python train.py --num_key_value_heads=1 --norm_place="pre" --lr_mult_o=1.36 --lr_head=0.00543 --batch_tokens=65536
Each number is 128 + 32 x the weight over the matrix's rms, rounded and kept within 0 to 255. Layers, rows and columns count from 0. Numbers have three digits each.

# layer 2 attention query, 448x448, rms 0.0546, rows 7-32,70-96,134-160,198-224,262-288,326-352,390-416, columns 128-191
093132158162156133217097098166090169167110145135117150095089151129148083150111189092147097150153126071091127171141144152148226157185113147093087172164161112195108129148077172124087169123156181
130106166109155070138128108152081147120092110094143147113048140160150048129128194151131070107127082131099174144092072121122152184080163129127092171104106080142100110124093151130210103145126105
105096117090131124106121103140075093135145098108048112102082109148123096085147127101159152184135136082087161141108095164134211137139148140114143158113126171201082172069083135153152124123131129
102148121117172158151134148066151140122180110133127126066148098048125111081142119101135122204134144064161145117144092098117158131135064088160118045103112129137140151115080108110087135128107086
118083154169131132149105175112099097134164126116082071144107095088164176103141110075191093142168129083147143114126134167112124108169135162146146151105095155142079126142126191082086167052175112
100132116163148137113126090079127109089157081127160084173184077137154147162118136065167115180101148098140117118120130127210121147143108096092136070099124176131160134074163069097080111096118129
210085154100111129136061119135090147149070127131146166120041206196142065082113124152107105140119120150092115077153055191101127118099161134144112175149128076159136135133074137196151133145110127
120098130142127175148125095058071084110094126101111108167110050146146141162127154117143160113106147111137164148088062113161137189099172071127150143094104163165070133099161131145128129087155095
147166137125161093142087103120130135086090106152140142184180178109221153178181101140202035119202055148174144191111155141138107151146102110158132157114082107154174049137179108143201176111120118
084132126157172143161106104088090118094102114162121107113140116157186132151112153127173092134158114106145155160106134108163137187092115122107132144097083179189158115124150117141135091069135136
186103180094098125127109183146108103157153128113088192152094195226118073100093072118105147192100185083109121125168127181098180104160116205129113155162096091148169190170073067177150112198116116
156126133127112095117116120182162114168149170093125179058102148152084061082078129139058155156093165084082056032176137150084149093163147148143083113190142108088127177162056149132086107181131163
113104126127180141148124071098113113133110111099127109114105080144107124096144165098142126135127119104135148171096157059142169157114104083103129152088088154121143170131135120121103090107152117
121118145093110151173130130112156138108128111167167126124143139156196079153109147212142138111118106124130146144100102185119127170120145146152125141125165098143147097155131098125136084201118118
096143125198167087090141098155137114147169148068160141035113138135123127097136116093128087121117094082133089116113195056127132108141083189091088135131096169094121153113166125114088118086134135
100158160154166163084139108149115083118113144109106141140114070097123153130160122082116164101159156111127130174145112083127127101097108050093135099084113171141125173085164177127100166089162119
132141114171159134114110160170131181153171139063145119111143154124109119077122087085098098184094132095133073079133138106139136092154156149115122069154123112056100152093117093133078100102153103
140183112115155048191121082137101140089127111146170148125148191180222123113119119164169077161117118155118124136103159178143103202126201140122115128161148109160125079147155102182188134144099117
121065137172145086094120096120122067164153059098109140111057070120110093107139132106118118114053153082099132163145102063142148152110095117096121143106037155116122202100157137066068124043111090
068143143100079119113136102160110130081112155145118126151130124157174097156100157154156086162159094099103156092109130152161131189161115169127114096174103120189115175080123132163109109165126124
137098164116141122072121137113098111125088152196151099192186142135137143191148138156156165066142122125094119132124136193144103096113198123186148188069144144166134086183114131127115180142148134
108100126062113196167158131166078098122119179174106069156144087145198110171110153205143162117119105117094169126078109222165090101163129215155143171066070110134119171145106124149142153173141058
121183082124140135233123150151096167142128148087092127144150132093110166126147132143123133146122191207150120148093177146108131158153155089090134127188150146070108071155173184134130136133127140
178124101088142153189131072141084196123107107087085122148111127120114135094124100102135160194154086112122151148121148100137104157120083132129098136149095165118108087146136139156207114165123145
109109172074074159122125119166112142075117110165151094106096200085147064073091126163116118178182099132107122164140053163162098108107079080153156156157105093169115100095127072174159114124095147
180090123096122166019179158121133138151156098095124123143135086165140126136089089197112176149096140094157179189127141160143106200066159152143137111140166095118123182121129138128197098113129134
108110142119077151156139150117121090127130119127157103108092149114075148090122120100105168116121089183168173154129134172129150106116126109131131141138147150150148130147141138131175121153114151
133141143123099141130137115149091129147106143094129131126189108134134152184122120156090110086121145156127158162107133142098122175140074096150102104142121140132080131156120142124139150109119152
167151136172150156132143122117161139130143152123078093125101102173120133129127133107142129097086138075120135131110106135153131158151086118169126088102076138120154130114177123127091123157148124
167182145147173172133147092105115150146215149102095091095127094166108141151131147111156102146144136069113090150097133152146128096157093121124138094113100136095153126114141100152105090143137119
124145132133179183116141125087139093108166114144106148149168158111105151126137099121142119144113130113150114136109115164146183146134133177140159130110134142122144074114139129122109096173151142
113109111143172145105184113125189124121194121143074120108154067135176160048135089135159119128096157132104139158120083138137101146080079089136194140131137164127106115063098037117182138094107075
109133111106074107170155117134138083122124112151158113079188116130111146179128108137137119182158098120149082098128149089177182115123164159080154120168190111139142072112164122123103146147150149
217038134169141097088140143110124143094132161143087098107091021138152125129158150128091228032113148120124166120120080159079058149085083103116126153144060151129101128165142148083167162079112081
124140119121155162157138131109177128053173138133096064106141108101131133108109099134145140128120136125133071119105084145178112147093062153128191102131127107149118118106125074130153125169124052
121138106091088119130138130201124149143061104123137166073130194089113183125153124151119071177125137164157084115186153060178128096088151185080121118116113108086170100097168167091140125093133142
125160045148139142155080154116194130083161105128128031085103079028154122112124150128101104139146157119119071103089104143153090202145028252107218139120084100113148124121163099136122170125093031
140099144170083135123152118123069136119093117145161169125117116117100149130164203164079143103167095162147155149152125133073093161142157131145109153131137129116156158202148127129171073108091119
154129223149133079115062143133096131169131115081120242192175174190133058103112172139169133165101113119095137116148179148042210110189174078185055121153156084158138159160104185209082066166094220
122186034155109155146143132129147104088190141091161073089036147140151138102154093127116117152109119095161069155095120139156101158105035178060183102138101122085110090093190101127150104158103069
109114161182116126141113174058150128075079157163083124141147128072127132183145140152084155095167135187121137136155096102123100147143196107122138160076115149116132123207140111114129152109123159
109167106121140070132106133147102129155187142121170152113095182205061089078145104095156099174129149116106115123088177174124184083122095207120112110174155072139107115103135140147108126160171201
138148049110080140117183159094160036133142119088091076134096075069140190171159130120079144115108140158137077151108106167126072160102014132132192134081045163133158102098179144129126097120148012
142132158157112113146087174044123116111163060107158195100155152157057066081083078099126130144157129134125144050099235177179200086100148160154091077139163102178130161148082140133137159110118157
113186130119169076118146146112076137064088105130111185111184130147152105150160151112146192163097141081135101120115122164151170150098179160117120073207119132161177138099151111113114151103129129
130142115147114121145181139135108086111118099106104092167090186138134125085162132122171123168114116137140094151067115143167157132131097203114128156102132074082108122095130139154139062170102144
143117103115149184116070164118139163129148163134111094109147143121132153113115127101100101149128112104140088136203101124137126188153135139126153160119128124137153191137146117124109141137156085
147081166148105092129117110122118148153096146132104120121095104061153118163140177189118120114149119132118157154190081117169133105187174098124163200094154113150142160193130113162135142152131131
098060151138131152082122132085180135079102153150118109119144090064101169128155122161116128094136146194124121158176101117132065108166155153162147184068101100112179143171109083110133120093148097
115189160073140145149121115200066178120103141165189190103183135215152132150086131101138131152111095099119128086149113137071156086063144069111083084194120171180104061067134131160072164109130152
089119140084145191124107136157096155111119109140191120144170155215121141086132042100139099114058072180164157230119072144089084105065092075167078117194141099147164103066125103158142078150116110
172141171122103095085166158166124151171155180213155111137141178175135174147079150080082090086145113149125143172148145053116073098130131049137131157144132084067105113146153095106119143132128204
147078159164132142122132157131160120176178183147118096185145075113126132180117130074056130145045177090114106083109116147118156151124111066141121059117089128102119151117114119141119202157133092
083176135128167099079079174118158149082128069167133099160162142152123178145138096068164108171186112176203089148152066173116104146075128199105128104142171166137118154137104099106183100137125101
128153137148118107147092142095149138084124128168143133131186179127147148176110137195122101138191124132101135111152127154132130133135135143114093143133105140165054115138164112134104151163132173
188133165133096120145140111176134153162085225120131139155058079098113113097103116170112207153114099124105133123159147151096174093160143132177063165121158058161131122117099168160133153122123187
116093146130141142110175120140164151138158143136124135137145140188092144144128137124110130127152144144093124130171134122144184169172168139169107113186179117162152092132101091190152124114128100
104110098148151148118129091128107091091155082142102115128141143194146147115140162110167114171149125169115133132145101188138115128125137196129157144208143112111104135094152130156144107168115094
105090124170120146122204106119075102132161141109104126109073095091113114182182163136125151114146098110111130130100123099119135149167130029148159132147063122154129098156188122151113159121072104
078148078131146086179145079090133138126136118114111077160229153127129168175164151093151057093136137129146136115084089108152092151106113154118152075100157153104132132143193093135148122140130102
177104213171106123117121124177110156116002144138101166153106101089035112070098130139069186145076117144134072091181142144080183075178180055127075157140156121187113128159094179164130154135168159
113140146113138106167154100124117126157105138088171101150129109069123155121154073090131122111109129108144153149072095094105122155096134082149107147079141139147175092135169130117166158066097122
115139108137085185087180181082112131091102115147146072182136097142146188201142135111170072105152103076126081103102141055124139161097110126117159114090104144169099153145149096141139119156107084
138130127111125119125134112123128170138112163176153073135117094071151136173140104164153165107140112109159117103123115136078125093052121100120142163136102129174112097141178147124128122125103099
116086157144127172096162115120155129100148112146113136143155148152131169111158151140104152114115148142150148121133116111121104137127169092140113148165139173125113106160127093147104126109144133
158124146123133144096085127164103092157114144071084192084110167184089076056086169110125121180088154164109156132152147224147140104166124134129086086172140112094101172099074129136092116146153180
107156097164117099100143126070116120112125139111169099154134100151120137096140072118179177109087109088138103136095161104106145135138082146115154155125155126130136153108192127102129118104086121
139127140133121096112112114099162099141173193190176135123106095071119122184152131155154104144136031179148158143110075159084096120147167085144088143081089112115130087189130129106117140090128160
141176091110101117134105125096017097154132106128141136071056121171128121131084118137136180169155095151176121150098134144101148183121071184137137107085133157080134195118124151131111103189091166
186157128115103141116155109116102120083102140114139097164135120113116180134133118104110168119138133116143172097124095054118091130120134081113133134107145128133114099173152146115145157125100103
106132108137091126140145126109044103154112088121121126109092144213127111093108108122120152153134138171140112116125110138144198094124113158106097085120119115108078193089108117128138091210118128
121106144138102137123140162119113137110102129061098137153135142112207098114093119042116132145115151101085097099127114093166152128080149129072104085091125118175117206104152154105109138071148160
129141095119137073108112136085114079173098095101123117072102126175136083083101103147121149155116124068133091108101135081154128166130032114154136145143119144046131189106201158100138080154099156
092123106162147109158139085093134083143125112137153116113110118101137108140210126157161158161149092173152145101103108185106133121165117150182097123115100133166144086142173186148138153078101143
157156203172124187124152152154179148142170163185092066129144095055085160153145162147107096090161103123121156143107093129171075133132171087106147172043164153109153067158131138102106151065149122
177132158133111167163157146139128149137185131166137104114154113115112207131156154187079129073148114168168107135128090131147071163148097113123149187137081141119108017151095081159141129127120144
157111089172121128115129185126064108086142157094164155125111184102161110172156151120151107140107142077077128112091137076151158140101113097134114113067102171181114182089121083115082175048142139
075096091147129191124156117141155117151131119154126132095128156148128184118173124111144115117117167112105143112119139127110187145149071202115119149146091099161100107062116081148131135087153107
112124165147046115145096120175175121092140143189190164163116106139112155147098077117100106145118077205159094139139136167138126112112157128139151110073164126135165101159096122140144118093165121
191118179194151188169074088192131171140181230221060183123127109086112087113144180148038253093144108108040132076156150131076182127218184058179052205188056139120128097182120194149067125145080213
181161122101110117138174147175165100083146120125204155148126096101208169160127105093153109083133026139156113111148124112108125058122119175118121072146106131145167111200139120144117136173112140
209120130070113109119134114116067184140042162114136161144123149109129146120126117143123122127055131105116084109193198082104141115081143140084110155122178131168140142078086098148134159152162147
172130209129169110141107132152124161118053159164083158143069132124071036160096163168095170108114181102095148136119138156133134139115153128129151123124105073114106125150156220169164103162131195
102138121108114078122088120136063140131141130115078124126099138147074058090078143122154164178089155086094080103136123133126172134158136116110122178114163181158151193059122100160145147130158111
137158149098122117129087163144124110141187169131096112114124094114087095125074170106111188066143131168116106124128108125145115158101103102132153082120169144156096170132124127128119124138143143
115147170142086100162104134031105107144146132100093102148086112138081156109128125126148147164145164143088120190135117140134175144181131165114115225088116211147065134093134092109088169144147099
057119117116151104065117113111163084110140109106160089145162128118145103129144106094201100160093080128168167135125131103199107120099117104118164075134156132126114127111154061131112100140144099
186122142153139135132133105162053193165095140174080187132100133140057117155123185185138168137110179101062088133174145153073164157185169136134111184129150080142093067097131172183121163136167188
097113144160166090079149097102109144129127125110141152142117123117101082140135125095148114162098132121130148146096099103132115120108164091130121133136120127139133131113094138138152103116108105
081191124152085078175115115108138151163063148167139116131140172085157168223127163118158121108194073151127116173126200110135123188133140148121138154116124120123117071143189100138150178161170149
145140156119151084129098134101108124143108131092123141138114171147104075114142137098140097101161102158118141160106136125125167179120122106119124110145138132164084158149104136172143134154154153
230093128106071156100140161158107126162132121114051146151158097153086147104092076168136167145068145087067115131149127141110106091133184175101116111135158128152116152083099103159145131153146136
192125160088144200082109142185121105172116126123089168095119126139116124084088127156083143137114165131100097084151114157092136074192119121123066113143122127091126123175099161124089111097101109
105151140160150146092119124115143094098125135060117106138109119158118098075153114084152129118103111131185151197113105101176126133118111098109153094102155118147103159095115132154129086148102111
158106145150109111140110112064123156111085110128136118182120123088162067145181163143131090162152150130116156130101152141080104118132109116157125149133105132126159072163160170108123136159079134
162107152127157163080117131126197088111146160077114124092137115132176121133156153131121111110148099123146109128097086138165153121184061184131067092123147131097146135154111095121066108140126096
117155146146202124175146140134147102123106156098113143139096115085106141139140127109133173121125102109126096201135127092114125156114115114122174133152096118164092132081168181123171139156115165
143129156122165198089101146125207104137164143074118129093188130137154146105091123105134139137097130159172156091154102156180152105165091131117129120140179129119141185141087048137068105135148119
128113105099134116148139133137155116128122120170107135071168132148159181113108070148119151133144105132112112121108117157130108168167150192134119136152120145122138142144121136126090175133192173
100071151083173110053114084132142100132121090033101105132094131149121125106156123112152114123082149126100143150117094102168124115160098129122098103109129135106158179085080093125105069159129034
192108127089117177097140133130125158129108150141114113154115115121094096112160115129094132127133132067089119162118142187111081166102112119146128062160125063189120091122160104119118102147125103
111176132135108111180156104129072163104131102148077125115155108099109128145127178143137116141159130102059105107087159141074083128113178113119143143113073168122148052120136116137183153114095106
119133128121104140162140109111095103114155087150155130128142059066160131154154185118128128150130061083085135176097158151081125130169123159123143114130079150145118130127175151119136111130118097
152082084200111117141121114083115168137113112182148142123121113102132162164151123135155115142150099112152108146146162162104158143107188181162137232178082157138163078154107180097145159034111175
088084132147158103042135118101076074066136045126108128155150147131109129079134068068150165166119152125164118151154088101179163115112153131151143107130102145161136157083053148128184086085090117
105147170095133120152097108137160117121091150203134133116142215104114099159151196120118062037167085140089095152128173129119125133124134058103120120136152093141092132151135163165104157133170163
115127113099074140178097160181149197151106104150099121153179141138066113096158161050046116113160190129101090164195161106139165100136090091094116103162127099073136159113136118148126154191164132
145118158136113148102102173142116131121133165132145126144120120138159119115105099189095102114158115156138099103174136102133115055120148127146100129146135131098114189219103181099132145126092151
119151151134173130051076119146125142134163106079041156165133088173122082057118098127125144150084180091114166156187132135091145097163121111154121133182135121139100129082086170161081118103121120
137135118093159131086189148115106151120110104136079136161122088102087102093134140069165168141134149114126133141137057108150123154090132089089139106097145164150094093035094121112130138071130080
128122127103144124094115149094118144108123083120090111131104082113124125097132152085154198105117174115103144162132086137110125173131099094104158115113145199141117113052112112138113155132142103
113129108129125159159171144086107147102158085210118123149120061077105088223148158097162141157149135158099169079087054132141152148072158033130146076116163179140130132129109098111100158093114103
103119119145145102137170099111113133058164094079109126148135093144141134113161067122188132126144153097140162116130112151155127164156089098133143128110136153130169132123097128094121075159162123
042153094138075090195169137087107094127102136175187108115145237105134236242154124102201097104182091162146136180069148098176083141122121139088159168074134111075130072144218130087228130088167181
206091194126203132000143174141110133158093097088052170198092110255128084000126090138126151157040193104120134128209073151103161114160133112155073158131117058169134127062038129164111138086123061
062148075132173164119195190074129107092172105198144020161115067098163106121151128104197177134124115154192146154080078111136087217054104074087239109057138133114137101042143076125166115047107016
105091138124116144178184125087145115111092104179207136113156231136150221198124134102196094056238050146167150173127130060167082121094134085135120193107158162127168064194169130110175147100150198
054138094077163143146197128087096095102145118251161055091075080104182079156096130118157166097187113166134123149102076129114104203051124084140209143132102184170144145100138076061137143082078125
186063178090153125061136146118119097142043109135134147116120128145088123087103109130097127145108187137134128159178114154138139096096150142165115168146120106120160111178043127163128140113077122
213150181146122107117070091183127146170091177076065184143123156171108072075083120202010105191042197106062083078150141185068191047173159151138099114171144069133109184127073189200060129169140157
055121056114124113145182114105121095078173102157192096101108093106140101170162143115196122118150087144164144147119159092146112176090096117111143113110102142104109158094159084063157101110099133
122175122068093143165106128130165143122116140184173123074141182091144176144066180222138102118132098229131109137120151128163090089073122151146144134113151127125156087199103138139119118164129159
122141117140114032116087075166111124104125120101159128113161125109131077173134109153118103145138109150106124101091169120124114071146099176172103108167130131084105197153183116143125093215127150
139120110122146151110144146093132115119131116134136099140047078132144103110196094078153160127119147116161154154138105145114090174136089109129144108097090122113131123074158116082128107102117106
160178131143089086137107082141116131102118171125189179114172174143143138161120148181113034146150132175135116092133179100179152089133160146115110113164144169093132188158122123123095153148122194
126136172121156091146111150169143136116089197163148174114179171145184135165105135130147128118178086130112125102131134110113102123136160111114120166134100107152148109123152143093117151147106163
153111095111108057143077120189130105143114136117112120102098161159148091111180150138097070135099130160107147103106188146123108131138061131168083128129125086102077140110182110146170086152173116
117152120123068152135154153171131144075138116159102104093146104115162126160116132165119139127154084144141075141078132123098090116111131120125177134145159156179171145224160106108120127143086136
182097131104087193114180167076119145171092153133118118177123150098112164154075177141159136106139162129096124145143108090133120156123175089102125171052214103134115130166114122164120169087146134
109112139100155166113188118074142108100058069145151075088149124105120135085121171117129140106139176140100149131181073142182088131075136141108139137096067132117146118184102137159126141124100135
121131105175164127144078099157129139091138155092114138116146105109156120086157091100113111140116088063158100145129135141091146095140135144098138102193088155121140086087135130097110117148085136
090108139115132143084143135173122140124135120151095134110151060106126119142167062132142183116177100095145105087136111104104147126132173127119158094173124164150111088167101112090084140103116093
131161151126124112123094218131109127141093088155156137157099112133138103111129141154117123080174122131124079172108063109137096106097145106125132151074153128181143056113180138175165115087146084
151103158121140131130169120109145140104130108102089114100118155113113101107175119092154128140168145156111119115113136149136129121125132137121136137101133169096104120073140099117125164084145135
081139094094110176116146174133146102105147101154107127094129113122146115114147110103132102136126170149158117088141122137125106127100067133125159107126097099162118134127066119106151072149156125
152128152115145122133123126118105145126099182165160145134093138119105112122131156158131122144124119107120141139119137126086164092153154089109136121132123121159101086130105097106114141124110133
139170198132108160099102087174148164152078211116139156179117141135115174145091123130142105121121073140067125142148176145101135111154119091130119199130160136158085107161179176084137153163139169
132146155133143127090123087135185151176115147147110186110099131133110118134089100121085068119125113116067101100122116137139092145099097119157108141219091120189186153124120141139139129108110101
066111113121141155164156122116155097145146072137133133114174119150088140124107191099143116108120158129156119094155134128122149159126117158172145131042123067103142119137123133101099109153148121
093048126165189100110139112086123140131116086152147141163108104157089114145133128167173141147098150086119144095101104150180169150137163163121133128138127138128139182140129088163097149098135072
078118080100127144140154154089097159140156073138108130121178079088103143116172088060123135097087147135155125123151121109143084116108099145135148116061139154107147169119102115114186068116152136
188149165144117115107116096160143147125107165087149152178113197165120130137142108166120114137147067142091099121147150144113159108135150097102079135219128114193124105128098159155083159161129138
148162116120108135179103096109122154092084126118106128165125122130134190132160113087112159162099112118142113109119151108172115123128146124106158143092174161138151098119134109187140149108131154
090106119148113081161149115093129150067145176086116096128157109108172182169155142139181063123135102100161110106112088130160116153164064193193166121118075072163097133108172090157172131093147089
174110093089142114144116108134109123109119131101113106136193096163095159122161125149102150108132137149143137173083135151125132122134137131150132149119153115119115120187134160133143146102132101
163109155111090099098138135160074127164129109126162154100151188159087081106096136145088112114141113130127108180099125127129099136120145100095116132213156102125119092181104133143125124125133112
158116164117129131082111133124114154155077139120096183109132169108076077111118196127107185125121142130101123081155147149123183139158160111117055130135118120139148141124089159124045136133176164
121151082133114156139122121138101101124142128074130117155099079152105148111111057078123133144071165116149135123113127165136125151133087131153159081127078093139158185099144126106145095088135090
164062146131093136118120121087141135129148136102137089145087131183080137105157118130099136138120123073139176138100160142136091142134192095074128141163154118097114037093073139120180208099074102
107149106084159153129147123109101131170097097140118139068134115126116125128081103140106152127155139162124088173143102124159106147094137151142118147095173113126100212085147127135115086091150122
143160097165062044170106105184154076112113146151117115145152119097127173179111053150150102118166073114125094141061134101111130125102116141115132175152081148150097097105190146115157156145114128
103149117117181110064144164113132102129126083144128157108150112127097150156108124154116125105172141190126141125149111130132147141092095158139082117124127105125071177097118114116105110106155115
147086134155178145097155152127146156111107120136070161144109150063146142091099135109150135117111075121103057145148095066151132126096188152132135139097154117170159160099139135149136137123109147
116147097146139141112118134120102103156118079075098088152125081156140117114133089066139146139102178141145142156124124183154126109150112150141100137111149091106125206108179101117096132049184084
185124128079096082148146116135128091117090131162130167087097078169111137090149138150075129102128157113131141152067195167115101157134144117087116122167147100096116045124168180151217145065112123
129120146130096145141129120160132141117130123188093107112173149105074095115140189124108131097127073169123113098136145127081096095104172068126178150133167162118129034172095155108108166123073182
166088176120090076147144097168142128165166150165136104100136129095067179115175185203170135114118137154114128125069148107113082154147081100114181160189080087089057071162112109156188109168121108
149086142133158108098143161107115161085108114151111143160146145129129133154105158160156127152134104122107111113126083113149146130112184124125119097106128171122108159109100101137135142100103138
125178134115119093126143098108143135145159139066178117137091102120193166131158116083180113129120185139139189163121132174172142120175064152133122113114103090171140171065182088189187106115162102
163179129149110128160128096166150109123176194078181116144117109140185169146116053115153102165124156115183175156126151157166129135178057159155075150141129101141123143096178059160176099146194120
071120114165063122179063118163155125124142129180138111070184155131097130068092163104083097135154157141091136147152130109148174095159077126083121181175093179107130082132177129121103131105133168
151137160110120136105119102180109143097154135127130155147103146132142127143105098113149147135144119150134120163194098135153094163118101113147147173122151137195126160076057100127194136125119130
120095123110129115197098102167123142080137127131126111119111150119146109160069108131134140166163128110132150117104106151119142086108131143086131136162104173113125113141096140121112141136119144
110134126130111167168113142147142116146079142125134098118131066097110100146122177128064127124128149155119066107101143150118146130096135106102109106135094130114105136187091131088134099137096104
086111148093060153117120128142108084122108127082118141132171102108098138037173152171059088129112100166160063081146131123104131113128100153147099142137140121121099116183083128154149057118126095
106080131131127137122105094159201097150128131133094098101143161120106084137135138142136184111148109146127129077164110143140140129109152101154128136090134131129077145158161098145157120145178135
087122122143132170157156102131141113154145163131129111106137217101099182151168144052139142159171081132166140090046202090126121155134068121108125110123145114082104085204220104164175119117129155
126079135156104113133139081094141104113134126133130152186193174156103121199145117138180101126145112161127171080160127101151113122145147146166106151108202173129077127128169135147124143141144143
135129136130135143156124167141148169122119123143144080105137085127165106148092152085091143123137090106094137112090131141089094202099116133114166084198082133120156095160092124116165144146058117
093084107123143151135136122115102105104171149146153112130164100105085130131155120130122118110147119128144173129138140128199134115155136120115117141086175173104113135108149087111147092097070119
116172123160139142179115090118132140090173100191171159130139187112151163207134114140168160101168095100085140121144152137144131156079126143155121156100119127134074100142203156130168114113142148
074112115101179130166099105108117143060123146216129099072206141064136092129124160138151082087189152112152098090104146132216111122079124139070160140101146157167109128123155066105104113067047117
172161151115109100116152094170121127126043097079097148122154097130129111061153112197104141175082167109125130123140121174075076142138115127118166142150170065145144086108074124135121119094136109
144128154106109125065143135117155060184096087046080181143120096181078096046090102132120155174017158121122103096149110148069133072183158142123096127173180082125149143089051166144088140117185139
088138082140140156131142095134143110079195175122141080134134109118144113123118131120180073130096100131182161143107124132197161158093118146104111101095100166107110136106097144082151091083097089
132122096159095110143112120091157142077137090228149135113199128116135105205119174202129109114237098128156119096072079164100056163088187114122184139166125135089089035201185150155091164121089155
139118139122152144122144124104154096140157130095168127112113101145065119060151124122123115105117144162159142145173150172110118111112121127154098150155126105100151123114080125117162068088128098
166141142152175070195165103152092134064126196161119108194170113086196150221189175120163121080206062107155137106062133105142143148087102115108117106088074166188125131150134124154186111160071148
204120143107131071109136131079166092117125101136169162136138147119111118094135120136110127134139137138120105092143105089105135088157197089146154168147201052169125154052153101138124142103101156
127116158125175164118086147083127118131145109142157182129160168137157130099108161087135140120128166061090132070214108134164156147116162152107141161114138140179207200117116105132126111119145113
124101099129118124121139094143130093110134125100121076116120075132142130118156130125118138087117116106144157174096078123163084142110137133120076131125080171086078113108136159117134080110138082
111094124082167168138118160115143186081059127166085120045176122169098111129106132100116185097146133064169035092146152126144114086079128171100147123121133090146070098123169099128101171110133122
043170169157115140108106172150071144155125091143079142138149112121144124190169165148148084152171117155128121131108122131105090139165145150145139163182149178148103150198165124157124136128139142
115133131181061095129130140132155148122105109139123118152169140095145145172165168141105139142197107140152131155067148164070096127100128144146189151195142139164092104193181102156109150106094172
113123116116185145107141167121140132146109113144146184091136169172115133090071113079117119130114187102132151087170148128109180131075156121091105140143180083156170102130113147149121149115144133
076129095130111185120133179142197125150138165080142126101165191137074085085106077072118097080110156201126146135120119135128189135126062164125107119148132127115121171097050075070173103113176063
151104125074088153115141096158173196115148117143225089119168141124133079108065071079087138095107137158103123135132147164149106130079127117113141086122130064114144111136068108095191149154084165
114136143148145171139094108146098169164125180146074141111140107096124104164151142097058118130162130119149057096101212139110193200150137057102124092180069159110076113172146111129068160120102098
# layer 2 attention key, 64x448, rms 0.0519, rows 6-31, columns 128-191
119131121149146146161164073108086153133141119086115100059129099081113148128169162097107120063124109149111185118114125082173108166124112169088101105102112163138070088126104110133152145085127109
123117159126148111097149127136139119124068088139103169107132121182153053159155142142140157115096125108115097169157113074116117115124160109191106125106131131109144184137113141130131122186088159
123137184125112134104113141128145113083143144134140197195148112190131078105100131163150139183130145104098134114148105151104155084148175117137095114141140144131129131146146152120121096153156164
110132178180143152135094110144133100131101135123110170158183108118103047115109120140089146120088154122132146089165148183053190091170097122109099094103133123112065159137137141155074115149114188
150114120164149139177176129106142123094110136135092160128109064043080187171121140121091162127090103139165104089135153061118120113153112090119162155093174134119113133112180090116183126142069170
096224113151133123151049175087139127212165143139186136178166146112113155154082150130186088170136129159139147094166163140084128090139140113164134112122094132123123117056228158131064142147155145
122160100091119157157107101128095140113110159120140064126086100119150179160145141138139082125107130151110130150060173122142069181163073139097183125113098107108139153125179129137161118125171094
115160228102098118087128114138159108133142110144147237173168162173110055104084103168142146147127171136129157141245082137099167044129144109169079094130161127114125167148068161119053116199118183
142117094072089172132119114129070127157094130090094078191097143073166159127164127106076098149078171115131073159048110156131091160166071145058202126156081044147116145095126136134143115148175091
113172086146117095185137125126150101145167140143119190123108134107140129135110121151145146127141082148098149139112113129094114160124096105175135131114091166151115103119207186143136162132142144
136174099125104094185136147126093101139120158117119117158120153115123161172122109103133109147128131141114126125085145100158102120167112117104125124124112068147115108127136165147151117138156146
095128181120189116162128134158133084152114186111104199123181162176105047108100132132062130161165092189129067149204123144090158054136147140148052108090164118118108219146105134107148113217090177
101061165126140116074129144097147135105147067161157112108184133164095110113164116134137139104105157113167177121212120157162155089086156151111134102119180147128183179147059097098136113131114129
110153111067138125158115118137108155149148159107103171111038130122147154091126101122089121176127126133112084128121146121090124127180118112132080159148077119116100122154137144153096109138172082
136079089133118123121157141141098123071106050149084106141203154130112136136117163147162125121146157145153177140109122145173091145095146075148114103104138159149122118198088119089212110146088208
095133070100125142152106161154146171134176181105095121127122139115111176103114080092140087126158147069110085057140173076151150121112143190138139168119138170171128103096091127131104204110184130
109146133109098125151157115156104136181133121131143153140085139127135089116136131134111124120127074106108086110085134151095113103119103115145075194152142081153091184086178147154108118132134119
131187142140129120125078159122179174109140169146140079145148065126097175146139131090163129102140139175111162146179102158166095103141152109149166148073149171144128076117115145113141165127159169
162137144114126115128146109115133114097111160099119122138161105156128142157120119154157108063133154137124147221184104161119114141168122140166171094096183155141107163135126079150137101157134137
123163132082100134126099159078119177184154084094139145069088177100134145085119106125128118156082118129130140097134125093144102084114105136097128143159108118144162136113118126189078146109121113
094133131114115121124198126102100112091135174138163089228201127145134162138112112151118095131116162135142135122089114135185128158138135085121112080102160122079129119144106108142160131143138148
116084131154161147157140153149129082118091054132150126095171107159188112109119102162144156114164153089151119106076169106150166125109115149137147099127094128162110096130138176106155084181116144
146090093121128108144164135137107088158158108066144145119100091135134114140076108112140103167146121156177130183081132150111141127098107169130062086142100124139088166177122137071156136117128111
127105137137160093120121125080129152159120198145129104110162142157145120129089179129144137083174092127097105129134132144110137176100190077151164121151144132177125164174093108132152180147138162
130153122118147101104163097093129135138143134122175170125110144131185179129128112112096140169134115133147078167150137168136135133133151103140131156178127106150127130160094120127142173109105078
174125110155183113184154116062152144104127148176081136144152118076100138121133161188165136169144134095101112135104149119134140146119096080152113121115134144084150093112161164125140169155078141